Part of a small language model's weights.
Size: MLP 640 GELU, vocabulary 4058.
Architecture: LayerNorm before each block, untied embeddings, attention and MLP in parallel.
Training: a variant of Adam for these matrices, 148M tokens, 9058 steps.
Each number is 50 + 10 x the weight over its row's rms, rounded and kept within 0 to 99. Layers, rows and columns count from 0. The size before them is the row's rms in percent of the matrix's.

# layer 14 attention key, 160x160, rms 0.0503, rows 120-131, columns 0-79
110:67 52 40 44 39 43 47 52 54 39 47 43 62 56 73 48 61 50 59 46 47 58 57 57 70 49 40 51 37 67 66 49 40 47 60 30 46 54 48 48 63 35 69 36 42 53 53 55 40 30 55 66 71 43 47 48 57 43 52 58 45 58 37 60 63 60 52 36 57 61 36 63 32 44 49 53 69 49 60 41
115:75 53 55 43 56 43 55 71 53 50 52 59 56 30 30 60 39 57 41 41 44 53 53 73 36 49 47 45 25 56 34 82 70 74 54 43 52 48 41 45 37 36 41 41 63 40 54 60 59 61 42 58 52 69 56 22 65 29 48 70 45 58 38 38 47 55 41 56 37 54 58 44 66 57 49 43 44 54 52 53
110:43 56 56 39 51 53 74 53 52 48 51 56 52 49 44 49 55 51 59 70 52 32 54 34 50 60 48 53 66 57 45 66 55 45 47 63 39 38 40 64 38 53 37 77 62 51 62 36 53 58 47 38 53 52 33 43 42 37 57 44 56 52 68 50 69 59 52 54 47 49 58 41 73 47 46 34 60 40 73 54
117:40 54 46 53 58 59 36 50 52 42 56 51 41 55 64 40 43 51 53 37 35 37 65 60 68 41 56 50 30 48 56 53 38 50 46 48 72 64 43 53 52 42 60 37 44 43 61 53 69 67 52 40 50 25 36 44 49 44 54 58 63 61 35 47 40 34 49 52 61 53 55 56 52 69 48 48 54 51 65 59
117:62 49 42 61 64 59 43 53 38 54 51 56 53 56 49 44 62 54 54 33 44 43 45 29 38 44 52 40 40 86 43 46 35 32 49 59 55 45 37 41 56 49 42 68 74 44 50 42 51 72 47 63 45 59 43 62 45 51 54 61 41 50 51 57 62 49 58 62 47 58 37 49 37 49 31 53 45 43 51 51
112:47 50 56 55 27 46 59 48 64 51 40 54 51 48 47 60 59 50 58 57 49 45 49 47 62 43 55 41 51 53 64 54 55 59 61 57 58 51 40 44 63 58 60 40 45 57 57 44 53 57 47 39 61 32 42 55 69 59 42 46 47 62 27 41 47 72 57 43 37 37 63 60 38 53 30 55 63 43 33 59
111:44 32 43 57 60 48 28 39 39 48 64 56 44 34 55 61 47 42 37 53 42 36 52 52 42 48 59 41 55 60 61 39 51 59 50 43 54 62 64 59 50 56 58 56 55 45 45 28 56 44 56 53 54 34 55 73 45 58 37 62 36 65 16 54 31 45 40 33 41 40 60 44 30 58 59 49 52 49 25 40
111:53 43 33 43 41 40 30 39 54 44 55 56 63 69 44 50 39 31 41 36 44 57 56 50 44 45 44 36 67 58 47 55 33 42 50 69 55 58 34 43 61 60 46 43 56 35 61 73 54 53 60 50 49 56 48 57 49 63 43 74 62 56 31 55 44 50 60 46 55 44 64 43 60 51 64 39 62 53 62 52
093:38 48 54 42 44 49 62 54 34 53 53 37 68 57 43 39 62 41 54 62 62 50 43 35 58 52 56 44 77 54 61 52 52 45 54 45 63 58 51 62 54 55 67 52 45 44 51 51 45 64 57 29 43 55 52 39 63 46 60 46 40 35 49 51 40 29 50 62 45 44 46 66 30 47 44 32 44 60 49 42
098:62 62 42 62 54 60 37 47 68 41 47 50 50 41 63 56 45 46 55 43 48 32 42 53 66 51 53 54 51 47 30 48 50 60 60 60 43 39 30 37 45 53 37 65 49 39 67 54 50 50 43 54 46 56 42 45 39 66 44 55 67 49 46 60 69 53 56 47 63 53 48 41 40 36 60 53 57 54 47 64
101:49 64 34 60 40 62 29 38 66 41 44 43 42 57 69 51 62 54 52 40 69 47 39 54 31 50 57 51 48 52 48 44 36 62 40 37 39 40 41 41 58 52 37 61 55 48 54 50 50 39 39 44 54 52 46 72 43 54 49 50 44 40 50 52 51 39 46 42 48 66 25 61 54 43 54 49 65 45 59 49
153:51 61 30 64 49 69 43 40 52 47 55 36 44 68 70 44 57 40 63 43 65 37 43 50 37 44 62 52 60 40 43 42 56 70 41 36 30 31 41 49 45 54 58 48 56 48 51 47 64 40 47 38 67 51 38 70 40 56 47 39 48 48 55 53 60 37 56 38 58 58 38 46 61 51 50 55 50 49 59 41
# layer 14 attention query, 160x160, rms 0.0517, rows 121-132, columns 0-79
116:48 62 45 40 30 46 51 61 53 44 53 58 59 38 51 60 57 48 52 44 62 59 55 46 56 42 40 67 42 41 31 62 27 55 51 49 56 47 64 43 47 29 36 46 52 39 45 49 61 50 58 58 51 65 50 33 77 47 31 77 51 47 33 27 54 56 52 56 48 53 49 50 54 62 62 55 58 34 49 50
121:48 57 54 58 67 38 76 40 64 60 46 61 46 58 33 57 56 47 51 55 37 46 52 74 44 47 50 63 39 47 60 54 51 59 43 62 48 47 53 61 53 48 48 62 63 44 38 36 45 69 34 36 43 56 53 57 39 60 43 48 46 52 61 53 49 55 51 57 33 51 56 36 37 70 39 38 58 65 54 56
116:48 37 44 53 51 67 51 50 45 51 46 39 50 43 61 36 45 46 51 47 52 63 39 56 48 49 58 64 32 47 55 40 44 39 33 44 50 68 39 64 37 57 63 49 41 57 66 58 48 62 60 49 57 64 53 51 47 55 40 70 58 41 60 33 36 47 43 56 62 50 61 38 66 48 48 47 44 52 39 42
117:55 67 55 66 58 57 57 40 52 57 41 51 38 43 51 57 55 43 47 48 49 66 52 27 24 58 46 54 43 47 40 52 26 41 59 60 67 46 32 47 49 33 48 40 69 45 42 38 38 52 68 44 45 56 51 56 55 48 59 57 49 49 48 46 55 48 67 74 48 59 53 54 55 48 37 41 46 52 53 40
118:63 51 56 48 34 48 53 60 36 65 25 49 54 47 41 19 45 53 45 47 52 56 45 49 41 48 52 42 56 52 51 64 65 65 44 50 54 58 58 53 49 47 56 64 66 51 51 49 57 71 51 67 38 38 59 54 57 27 73 58 46 44 25 31 44 69 44 44 47 45 59 48 40 30 50 60 47 54 58 62
125:47 47 51 48 42 50 53 63 66 53 53 55 48 34 50 56 32 44 43 43 49 52 55 39 69 53 50 35 63 47 53 41 50 48 40 55 52 66 53 55 55 56 61 46 48 46 37 47 36 39 66 43 58 42 48 59 71 54 60 54 45 40 26 52 37 45 50 65 60 41 57 48 63 36 65 57 48 56 50 46
116:40 55 43 53 37 52 24 50 49 54 47 56 54 44 44 44 48 38 65 57 43 54 57 59 44 56 65 43 68 65 41 56 52 38 50 50 71 38 78 22 35 55 46 56 69 50 28 61 49 45 71 27 48 63 55 54 51 50 52 69 45 57 46 56 40 30 58 56 56 61 60 28 63 58 48 58 53 43 49 42
079:51 44 63 53 41 36 37 64 56 58 44 50 44 35 31 64 43 57 38 63 58 41 72 54 57 67 53 48 53 48 49 33 51 48 83 46 73 43 68 36 39 41 46 37 53 45 48 68 57 47 69 61 52 35 58 62 49 37 70 46 42 59 50 50 32 48 45 51 25 56 55 47 44 62 48 45 65 47 51 45
097:48 58 61 42 46 46 55 34 56 46 49 60 49 53 60 42 60 39 60 44 47 59 67 64 70 44 51 44 65 43 55 45 52 49 46 46 50 53 40 53 41 39 60 37 56 26 42 58 62 61 45 40 47 61 30 43 55 39 62 48 41 34 55 66 61 74 41 27 48 43 63 57 46 34 47 47 51 53 51 47
087:44 68 53 67 42 61 59 30 61 34 44 47 48 59 54 38 61 49 53 44 45 53 35 61 54 39 57 38 71 52 43 38 52 51 66 49 48 42 40 49 35 58 49 33 49 55 59 58 56 56 57 40 60 49 42 51 52 38 74 51 35 41 45 57 52 55 47 25 46 43 54 58 35 55 45 24 57 49 36 36
072:27 57 53 45 62 63 46 42 41 51 66 44 49 69 46 61 52 48 60 65 49 38 43 39 50 45 56 54 66 50 59 43 51 65 53 58 34 48 62 52 46 61 42 53 58 50 50 53 63 64 45 41 50 58 33 66 35 52 39 59 56 55 63 51 67 36 58 51 48 38 42 42 63 65 22 36 43 35 48 34
098:56 43 63 38 47 55 63 41 63 56 59 63 44 51 52 30 43 41 49 37 62 59 45 63 64 30 59 55 59 39 49 52 52 59 50 46 45 52 52 55 45 34 42 49 55 49 45 36 57 68 67 42 57 42 48 55 46 35 35 39 52 36 68 42 71 31 55 44 61 55 53 49 40 15 58 57 32 51 39 46
# layer 14 attention value, 160x160, rms 0.0386, rows 96-127, columns 0-79
120:38 55 45 45 34 39 42 48 67 70 50 43 55 54 53 52 59 25 41 64 41 45 34 54 33 40 46 57 49 57 41 52 61 54 66 38 59 47 63 61 43 40 58 68 65 44 57 49 49 48 48 62 51 63 40 30 43 44 29 56 68 51 42 56 37 54 55 55 62 65 60 40 60 35 51 39 44 42 37 45
115:52 45 46 44 50 64 44 54 37 64 46 42 44 59 44 45 39 47 35 63 34 56 50 31 34 60 50 51 41 53 63 62 54 38 43 61 54 48 60 46 48 66 58 40 48 45 43 38 70 61 50 45 45 54 39 53 56 58 26 58 51 56 45 43 46 44 28 48 65 47 52 42 56 44 35 53 36 74 58 54
122:44 58 42 56 58 56 73 65 43 47 69 35 46 45 39 46 53 42 49 30 51 52 56 47 38 34 53 46 58 63 52 45 52 49 39 56 45 59 47 45 43 60 59 42 62 64 53 43 50 60 43 57 52 49 73 66 51 64 62 63 56 48 54 61 40 58 57 30 66 51 47 59 23 62 21 64 45 47 52 60
117:43 44 58 68 35 58 52 70 65 66 48 57 39 46 34 41 41 53 47 22 64 58 52 42 47 57 50 52 38 49 58 37 51 42 71 49 35 54 53 77 54 48 46 54 47 47 54 39 50 43 55 43 53 69 45 54 50 65 43 34 60 51 46 40 47 66 37 50 41 51 40 49 58 59 58 51 50 42 37 52
119:25 71 55 55 46 45 57 71 58 55 52 54 32 45 49 41 50 43 56 37 41 43 63 42 65 71 48 37 56 45 55 62 41 50 62 46 52 53 39 30 54 42 49 40 53 26 47 51 50 40 54 22 57 63 77 45 44 41 58 61 39 39 61 58 54 54 48 50 53 53 39 47 52 51 39 62 50 62 40 51
119:37 48 43 32 52 47 44 49 53 44 62 58 51 65 38 56 39 40 36 61 51 52 49 39 70 46 46 43 40 47 25 44 34 51 69 47 49 52 64 56 64 43 61 45 47 52 53 22 51 67 71 49 58 55 52 54 51 53 43 62 40 82 51 48 60 54 43 34 47 56 46 50 24 60 73 61 51 55 52 40
127:55 49 61 54 48 33 59 54 34 35 53 36 56 59 43 56 50 57 36 51 42 45 42 46 54 38 44 43 46 47 47 60 41 37 28 58 64 55 61 57 53 48 56 44 60 63 48 43 61 65 61 40 54 56 57 40 42 50 45 58 77 67 46 55 50 67 69 44 39 72 61 42 46 38 53 53 58 43 53 55
123:69 39 53 34 44 35 55 44 50 49 56 62 55 53 62 30 54 61 56 39 37 61 50 45 42 57 33 44 58 48 35 47 58 53 51 34 59 54 29 81 63 70 58 75 36 41 37 46 53 59 60 43 49 61 54 54 60 58 68 59 60 36 50 37 63 53 45 43 54 51 63 49 53 42 37 51 47 57 39 41
119:43 43 43 39 58 57 49 59 41 50 52 49 37 51 35 31 60 60 56 55 42 70 37 54 73 63 40 50 53 40 55 43 65 51 72 45 40 53 40 46 60 55 41 49 58 27 67 47 69 54 52 73 54 63 24 44 50 44 44 52 62 56 54 53 47 48 47 50 47 49 42 59 60 45 69 52 51 50 44 41
114:44 58 46 56 61 54 63 37 67 29 43 50 49 56 54 56 40 38 54 61 54 51 39 57 66 64 57 53 56 48 47 64 67 50 53 43 63 33 58 44 59 39 55 67 40 50 37 48 50 46 43 71 38 52 43 49 60 68 56 66 50 86 60 55 66 52 35 57 56 44 34 54 39 39 70 58 36 43 43 43
121:61 47 68 50 64 54 52 55 56 53 52 58 66 46 60 45 46 43 65 53 54 41 57 61 46 32 55 55 49 48 63 60 51 53 57 64 57 57 42 47 31 28 47 41 56 56 43 58 56 56 43 52 54 60 65 71 56 51 38 51 59 56 45 55 47 49 56 60 47 37 60 34 64 41 72 39 51 47 46 37
120:55 53 60 58 58 38 34 58 58 61 66 49 53 52 45 48 59 53 35 51 45 61 36 56 40 57 54 52 65 49 59 49 27 64 54 65 45 43 66 59 45 43 37 32 50 41 42 35 33 51 67 51 40 45 44 58 25 63 63 44 53 64 58 60 48 37 46 60 46 59 66 58 56 40 33 49 36 42 54 56
121:50 41 39 65 47 58 55 56 51 53 55 60 49 55 47 50 22 40 39 51 48 48 13 58 48 67 48 68 46 40 54 44 55 53 58 66 55 56 44 64 35 36 56 42 53 60 52 47 43 37 53 58 25 59 60 52 17 52 51 55 28 54 53 46 43 50 48 48 34 66 37 61 39 46 46 43 40 67 47 47
118:49 40 62 61 60 37 48 53 24 31 60 54 57 43 49 47 52 45 53 62 57 56 47 52 53 48 58 60 55 50 53 46 51 50 64 55 61 47 73 85 39 52 56 54 55 55 50 58 54 60 42 41 30 44 38 46 70 43 45 52 40 55 50 58 63 39 50 43 41 43 64 43 43 23 31 58 63 34 58 65
126:53 34 44 60 52 43 49 51 65 39 51 62 60 47 48 53 40 46 41 44 72 56 46 55 55 33 46 56 62 65 42 56 61 63 54 51 44 52 56 52 63 55 40 54 60 36 61 60 62 44 48 58 54 56 42 40 53 57 60 41 59 50 73 40 34 42 68 47 39 52 27 39 57 56 49 55 41 48 40 49
125:51 39 57 64 45 42 36 47 71 57 56 63 42 58 41 91 64 61 65 60 37 43 58 59 35 61 57 46 55 62 51 46 54 54 43 36 39 54 40 53 45 61 48 37 56 59 43 50 54 54 51 27 30 45 64 64 55 41 56 40 58 36 42 47 67 32 43 46 41 46 49 36 46 50 50 47 39 47 48 39
122:53 45 32 50 68 55 64 43 25 51 45 50 66 47 46 47 47 59 43 35 52 72 46 30 44 38 51 69 50 61 55 46 63 59 52 55 55 67 58 40 51 35 55 54 50 66 38 42 61 60 46 33 65 50 63 53 40 64 62 50 38 46 51 42 41 50 54 45 51 41 46 51 50 51 42 37 50 68 40 48
115:39 52 53 58 36 47 61 62 69 43 60 70 52 73 32 58 40 70 44 57 53 63 58 55 60 37 61 50 56 46 46 53 48 43 35 46 46 43 29 62 49 52 51 58 50 48 52 47 48 37 42 40 46 55 32 54 49 50 42 45 37 57 55 38 51 47 57 66 77 59 61 39 42 54 55 40 58 46 38 50
125:42 51 60 52 56 50 60 59 35 59 59 56 43 46 62 47 26 49 50 47 45 51 47 46 49 46 45 59 51 39 45 42 50 59 54 64 43 46 51 45 64 67 52 45 50 60 57 51 64 47 81 32 68 54 59 42 58 56 18 69 36 53 49 36 68 54 57 47 50 43 45 57 41 53 42 37 46 40 46 61
126:50 37 53 45 49 48 50 52 61 28 59 55 63 37 55 47 49 53 50 44 54 49 75 52 42 70 48 62 63 46 57 51 64 37 59 56 50 42 36 59 54 36 54 62 42 62 51 42 70 22 67 67 53 48 37 36 55 45 43 51 59 60 54 53 62 34 70 50 57 57 46 38 49 33 28 69 48 34 44 53
118:56 58 46 57 52 52 55 58 69 68 46 49 44 59 37 60 68 55 41 32 30 46 62 56 67 23 63 47 54 37 51 50 61 50 45 48 48 48 54 47 61 59 48 50 50 41 47 50 51 32 48 37 51 36 53 60 61 55 40 53 45 54 46 44 65 40 55 57 43 27 46 59 74 52 58 38 59 47 63 67
117:50 34 44 50 58 62 49 29 38 56 41 54 63 50 64 40 60 59 51 65 40 59 40 63 41 64 47 50 42 42 41 67 65 33 44 62 64 52 53 44 40 49 50 40 61 49 49 58 34 42 47 47 53 53 67 46 44 55 60 63 44 54 82 41 44 40 65 56 48 57 75 60 52 60 55 35 50 51 35 45
115:43 63 53 44 50 43 49 65 39 55 54 55 45 48 37 45 54 55 46 70 45 30 49 40 36 61 37 60 48 49 51 40 67 54 35 53 59 35 36 45 47 50 51 36 46 39 49 53 40 64 44 48 60 55 48 47 52 53 58 75 37 53 54 51 45 32 40 24 40 64 32 43 48 53 67 80 51 60 57 48
120:41 54 49 47 51 42 52 37 64 50 60 45 43 43 48 69 46 44 69 43 37 65 46 64 55 34 36 56 69 49 46 50 31 48 57 48 55 66 64 53 41 43 48 52 59 36 51 62 68 51 43 53 44 51 38 67 37 57 60 54 62 54 53 48 42 36 62 50 47 65 44 49 42 52 37 69 67 56 64 61
123:42 50 48 67 35 52 62 66 59 41 44 64 82 42 56 61 48 29 51 42 23 51 65 25 40 44 56 53 44 48 56 50 50 57 53 54 50 40 52 34 38 65 55 56 66 33 49 62 61 45 33 59 52 57 40 58 51 51 76 45 39 49 39 28 61 34 51 45 48 50 55 60 52 39 61 52 44 33 62 66
122:44 57 46 51 67 49 59 54 48 74 69 30 43 63 68 57 47 35 35 37 53 49 55 65 41 43 62 58 66 51 62 58 58 54 51 53 42 56 36 57 42 22 58 54 64 54 45 49 43 22 51 47 44 46 41 44 47 35 58 63 51 46 42 44 49 51 36 59 47 54 69 51 48 58 36 69 60 42 44 52
118:42 49 60 59 63 52 59 39 65 42 38 48 61 34 56 43 66 41 49 52 48 67 46 53 45 54 45 55 54 35 44 61 59 53 58 54 32 34 59 54 42 62 50 58 44 48 49 55 37 63 54 35 36 53 72 68 68 55 64 37 59 44 53 40 40 42 50 57 57 35 52 48 40 67 43 44 59 42 50 61
118:54 44 58 54 46 47 49 44 41 59 63 40 43 48 62 63 53 37 49 61 45 43 41 63 48 59 54 65 45 63 42 51 56 41 50 61 50 41 40 43 65 55 48 39 66 51 41 59 49 43 49 39 60 38 74 48 61 53 51 55 51 33 52 54 23 39 39 51 49 63 62 47 71 59 79 60 50 32 42 59
126:34 62 46 64 60 47 46 61 60 47 46 54 54 24 63 54 58 49 57 60 35 52 62 54 45 42 49 35 54 35 55 58 37 59 42 44 63 58 35 64 48 61 41 60 60 45 56 53 46 61 47 58 39 62 32 53 53 34 44 53 44 37 58 54 55 40 44 50 64 46 59 59 40 49 41 47 58 57 54 43
120:44 60 66 49 68 55 44 47 44 47 55 60 52 48 55 37 49 40 36 50 54 66 42 52 60 41 45 51 53 42 67 69 48 38 38 51 59 59 46 48 53 53 42 46 69 60 52 37 61 39 91 39 55 45 51 30 41 49 47 53 51 46 35 47 51 61 50 55 52 33 45 66 56 42 63 42 37 46 48 66
123:58 41 42 44 58 46 51 36 50 50 51 35 50 57 32 38 44 48 48 48 68 84 47 60 50 32 34 48 58 50 61 61 67 49 55 51 47 50 51 53 53 57 59 44 30 42 55 42 43 60 43 41 32 58 43 58 61 53 52 52 38 55 36 40 61 30 40 52 54 47 45 52 64 58 31 58 58 62 43 54
112:55 43 43 51 44 40 57 35 48 56 57 53 71 46 54 59 63 48 59 56 32 55 51 56 68 71 48 47 46 50 55 37 55 50 44 40 52 42 39 61 60 51 46 44 73 38 40 40 39 36 39 54 45 49 53 49 38 45 45 52 44 67 52 39 52 63 53 49 56 47 56 69 40 50 56 42 27 48 48 58
# layer 14 attention output (transposed), 160x160, rms 0.0395, rows 96-127, columns 0-79
127:53 63 48 63 58 59 52 58 51 52 46 70 33 53 56 33 41 65 40 76 59 49 54 55 64 55 49 61 56 51 45 45 34 41 44 62 53 53 45 37 47 60 41 43 53 67 48 65 47 56 59 62 67 42 59 39 64 54 57 53 53 35 45 39 55 43 36 45 38 55 49 49 51 61 28 68 65 54 58 60
117:70 65 45 58 66 38 35 50 61 53 51 61 63 49 77 47 59 45 60 38 47 52 39 63 68 44 47 37 45 60 40 66 62 63 52 53 43 36 48 46 53 51 59 62 58 57 41 60 37 48 37 53 60 49 60 55 49 49 57 34 51 39 41 57 38 65 56 50 40 38 42 61 44 68 44 52 48 41 56 52
130:63 58 49 59 40 42 11 46 54 50 49 50 34 67 61 60 32 48 68 58 44 56 51 35 40 56 31 55 48 47 46 49 38 66 47 57 47 43 39 60 38 42 39 49 59 28 58 63 45 36 54 45 48 55 36 54 58 47 62 32 57 45 54 47 62 41 47 62 41 45 48 34 61 59 75 32 54 52 54 39
119:64 49 57 55 52 47 54 41 35 37 48 48 58 38 47 31 50 48 40 48 41 33 57 59 44 58 55 51 50 40 44 66 52 50 43 59 73 32 36 41 43 60 53 50 35 70 62 79 51 71 42 61 55 44 56 58 42 54 33 56 40 47 54 54 51 41 60 53 67 44 43 55 54 60 46 50 50 50 47 59
118:50 45 48 59 51 46 60 56 31 55 50 54 63 57 38 64 42 55 45 54 50 64 61 51 35 46 40 56 58 59 51 34 49 51 39 30 54 35 60 55 40 45 38 47 44 60 52 55 44 66 54 66 36 47 51 50 78 60 26 35 44 69 46 43 51 48 66 50 60 49 66 40 43 67 48 51 39 34 67 50
124:52 50 55 60 34 50 51 63 45 55 38 60 59 57 58 34 59 73 52 55 38 44 34 54 45 59 49 60 70 33 77 47 61 53 38 54 41 57 50 63 48 45 45 66 54 52 63 57 51 56 46 58 38 39 60 29 59 53 53 39 52 54 51 40 44 49 63 64 50 32 43 54 64 59 29 49 50 34 46 57
135:26 59 50 46 36 46 48 46 39 46 38 61 39 61 70 43 53 47 61 56 58 62 45 32 54 57 52 64 49 56 50 44 55 65 69 42 59 59 54 58 43 46 53 38 29 48 36 48 43 55 38 46 47 51 48 45 50 46 55 38 44 51 54 51 64 31 45 62 71 32 54 46 51 53 70 55 49 59 51 43
127:34 39 35 61 51 49 41 49 50 52 55 27 51 46 38 53 53 62 63 51 53 53 38 56 49 38 74 58 37 58 60 55 46 58 46 58 60 54 50 30 37 34 65 31 54 42 65 49 67 60 45 51 57 65 46 49 52 41 31 55 39 50 50 42 45 45 48 54 34 49 51 56 61 52 50 39 46 57 45 64
124:51 41 61 52 63 35 61 41 49 51 42 70 63 39 66 70 52 41 42 66 46 50 41 46 42 38 57 57 39 69 31 43 37 39 32 51 48 42 50 45 50 47 47 48 42 64 46 42 32 48 59 38 45 41 69 68 58 48 48 60 49 49 54 50 51 47 51 52 48 49 58 45 67 58 55 50 61 43 49 61
116:47 29 61 42 58 52 52 51 38 67 39 62 60 50 50 44 47 70 47 55 62 50 52 55 49 44 56 42 64 48 57 52 27 42 46 45 49 54 61 59 58 48 40 47 56 54 58 52 42 53 38 59 58 38 58 58 41 36 56 48 71 37 57 53 36 57 49 46 48 40 50 34 30 59 58 56 66 55 39 58
122:41 55 42 45 43 40 49 35 58 54 45 44 46 62 45 49 40 61 27 57 49 42 45 44 52 56 67 56 68 51 41 51 30 42 45 38 70 49 35 54 65 51 53 44 51 33 66 50 60 44 37 56 63 47 47 45 56 60 64 45 56 48 40 34 45 50 29 41 62 51 36 58 54 64 54 71 46 44 50 38
125:47 47 46 27 50 67 54 48 46 53 50 61 32 52 62 64 52 59 76 45 63 39 52 61 48 53 51 60 43 42 49 60 50 42 45 35 70 55 43 37 47 33 53 72 44 60 49 52 47 63 43 49 59 29 55 55 37 50 50 49 48 54 55 56 51 42 49 30 62 55 45 34 35 81 58 43 67 45 43 69
122:61 53 60 49 65 53 44 45 60 53 45 50 30 42 57 46 73 60 51 43 48 36 62 59 46 49 35 43 60 58 38 47 40 62 65 37 48 46 53 38 57 73 52 57 63 53 41 61 45 67 55 42 48 47 37 37 59 67 37 52 42 45 48 40 40 39 37 43 57 33 58 36 59 49 54 69 60 48 46 61
120:40 45 44 48 35 55 51 50 75 71 35 59 48 55 72 62 46 40 42 35 59 46 58 56 47 46 54 38 48 51 56 54 62 72 52 42 45 57 52 32 62 49 63 31 52 55 41 53 34 51 36 40 54 42 60 35 45 68 46 39 69 37 61 47 42 46 46 58 59 39 47 48 45 59 40 39 27 69 45 37
131:55 28 59 36 54 75 51 43 65 43 49 67 56 48 49 34 64 34 47 51 59 40 47 45 38 56 44 29 43 50 42 48 27 43 59 60 48 58 56 68 46 35 49 46 41 50 59 64 39 52 53 50 51 46 42 47 43 46 51 60 41 48 38 50 41 42 44 71 43 45 72 50 59 49 38 48 47 67 36 51
132:50 58 36 44 46 55 46 58 47 41 46 41 53 44 51 24 40 47 49 45 50 58 45 33 57 50 40 23 44 50 54 56 46 42 53 62 48 62 67 48 60 45 65 48 47 50 62 41 55 33 36 55 51 42 41 44 67 53 48 47 44 44 65 49 53 49 75 48 44 68 50 61 63 74 30 70 59 65 41 36
127:55 61 68 42 54 48 29 48 68 46 56 58 38 46 51 69 32 44 54 59 57 32 27 64 50 46 49 60 53 62 54 40 40 48 36 50 57 51 39 59 45 63 49 54 50 31 67 51 33 54 42 60 38 51 30 42 47 45 41 44 52 55 59 37 61 41 50 49 47 51 57 49 54 55 56 58 57 49 47 69
118:57 41 37 31 50 52 47 40 39 44 31 50 51 36 53 54 54 46 55 39 63 65 70 44 48 64 40 39 47 40 56 41 68 71 42 55 51 66 68 36 70 53 46 51 39 71 56 50 46 47 50 54 35 47 54 49 44 61 54 46 57 49 54 57 46 60 34 48 20 36 45 51 58 35 50 55 45 60 58 60
132:63 59 32 65 58 42 32 34 64 61 47 48 55 55 52 51 70 55 43 42 45 40 56 46 62 46 63 37 54 33 56 51 49 42 57 54 67 47 52 65 34 44 35 42 45 59 54 47 45 50 45 49 56 39 47 54 59 43 47 41 49 71 46 66 57 44 35 65 38 48 34 45 43 38 60 44 53 36 54 54
128:52 49 36 48 52 46 65 43 53 55 53 51 50 58 50 53 45 33 52 72 52 58 68 56 53 63 58 43 44 48 44 56 39 46 45 28 59 50 52 43 47 45 64 51 35 38 56 41 52 66 38 45 40 62 55 41 51 59 57 54 32 41 61 46 37 49 41 62 31 41 69 70 46 71 59 50 49 61 31 55
120:41 46 48 42 48 47 60 34 31 43 62 42 61 57 50 46 30 54 60 46 53 33 45 47 50 62 49 55 47 42 44 45 32 37 43 57 51 47 51 52 54 47 50 56 43 58 68 39 54 60 68 67 58 50 76 57 47 59 58 42 43 43 65 46 66 55 39 55 55 52 17 44 41 55 54 50 47 37 36 50
120:56 64 56 28 53 41 59 55 59 54 65 40 36 51 42 64 45 45 48 42 56 36 45 51 55 29 55 63 50 65 40 45 32 53 50 38 54 60 50 37 36 42 50 60 60 46 39 39 63 49 43 58 41 51 64 46 57 41 52 27 55 40 22 33 52 58 52 50 58 32 48 30 53 35 60 55 59 46 68 68
121:34 53 50 51 50 41 59 64 62 49 54 59 37 41 64 52 42 55 49 33 62 49 52 60 61 53 51 46 52 44 44 43 27 57 46 52 28 45 53 63 33 45 49 51 49 57 36 75 57 61 58 44 50 48 44 42 56 57 25 53 44 60 39 50 48 46 62 58 48 38 72 48 54 50 38 43 50 45 37 58
127:55 38 34 34 49 44 39 62 58 61 46 74 30 67 53 59 65 49 52 44 55 24 57 47 40 65 71 51 33 56 56 60 68 50 45 47 38 54 50 54 66 40 59 39 37 43 51 42 44 58 64 36 42 57 60 42 56 58 59 60 45 51 43 62 38 36 44 39 41 50 52 38 45 45 62 39 30 42 46 54
130:65 66 46 34 48 46 46 38 47 46 63 55 42 45 57 47 52 61 52 56 50 54 45 80 36 61 53 58 74 62 45 26 43 42 55 55 61 59 41 48 52 57 55 49 39 51 50 48 49 45 50 57 46 50 60 48 58 41 52 51 53 48 74 53 46 44 51 61 46 45 33 62 38 55 62 62 39 67 41 40
126:49 61 53 63 41 46 43 53 51 59 48 70 43 35 46 58 51 39 74 59 53 48 44 32 42 58 29 34 39 37 58 48 46 36 63 26 55 43 48 26 43 71 55 55 37 54 51 57 51 54 54 43 50 55 58 56 54 45 40 45 56 42 36 53 41 52 46 35 48 50 24 53 63 53 49 31 47 62 56 46
127:67 47 35 43 49 63 52 55 55 52 52 54 66 45 57 54 31 46 53 52 64 32 50 59 49 38 62 54 61 72 59 48 38 49 55 41 64 65 50 40 62 47 53 44 30 36 61 28 52 43 41 48 42 63 33 44 51 44 59 46 41 52 56 56 45 62 48 42 50 57 67 37 54 46 37 30 50 46 64 39
119:47 49 45 58 38 50 57 51 60 55 30 47 40 47 45 42 58 48 44 51 51 54 56 45 56 64 56 38 46 59 56 62 46 62 50 38 74 32 58 64 43 54 45 50 35 59 45 35 41 35 50 52 55 54 45 42 46 39 32 42 66 53 34 53 69 66 72 44 47 52 52 43 47 45 46 43 44 71 53 53
130:65 45 37 44 56 53 55 42 58 56 50 56 48 66 46 41 59 59 37 44 56 63 54 48 53 53 64 77 48 39 53 45 55 36 49 66 38 54 71 47 41 55 72 34 29 58 63 60 46 39 50 52 48 55 58 57 51 51 62 39 65 63 54 48 39 47 37 37 50 41 31 65 66 53 52 38 46 36 64 53
125:38 31 42 59 51 53 54 32 48 46 63 49 47 54 49 40 55 61 60 43 47 60 51 55 47 51 46 51 45 47 28 34 49 63 65 53 47 40 50 47 49 47 55 57 39 52 51 43 45 61 29 57 40 47 41 52 55 58 57 62 44 63 55 45 69 43 45 36 42 52 61 31 61 56 35 52 62 52 62 51
122:61 40 68 44 48 60 47 39 58 50 65 64 61 45 56 53 46 44 67 45 51 31 54 42 37 38 69 28 70 52 46 44 37 57 56 44 43 48 56 47 49 49 31 64 64 56 59 49 46 24 45 32 66 45 65 63 53 54 57 48 61 57 76 50 36 59 57 33 50 58 46 58 53 42 41 47 48 49 43 48
115:55 44 51 64 52 45 57 46 43 64 52 34 36 54 42 43 50 63 56 57 66 34 39 44 27 37 36 36 61 51 58 58 48 55 43 69 41 55 63 41 35 58 38 64 46 59 39 47 63 48 58 48 37 41 65 45 67 36 52 48 53 46 53 43 63 63 41 53 52 45 39 50 58 48 53 50 60 75 44 47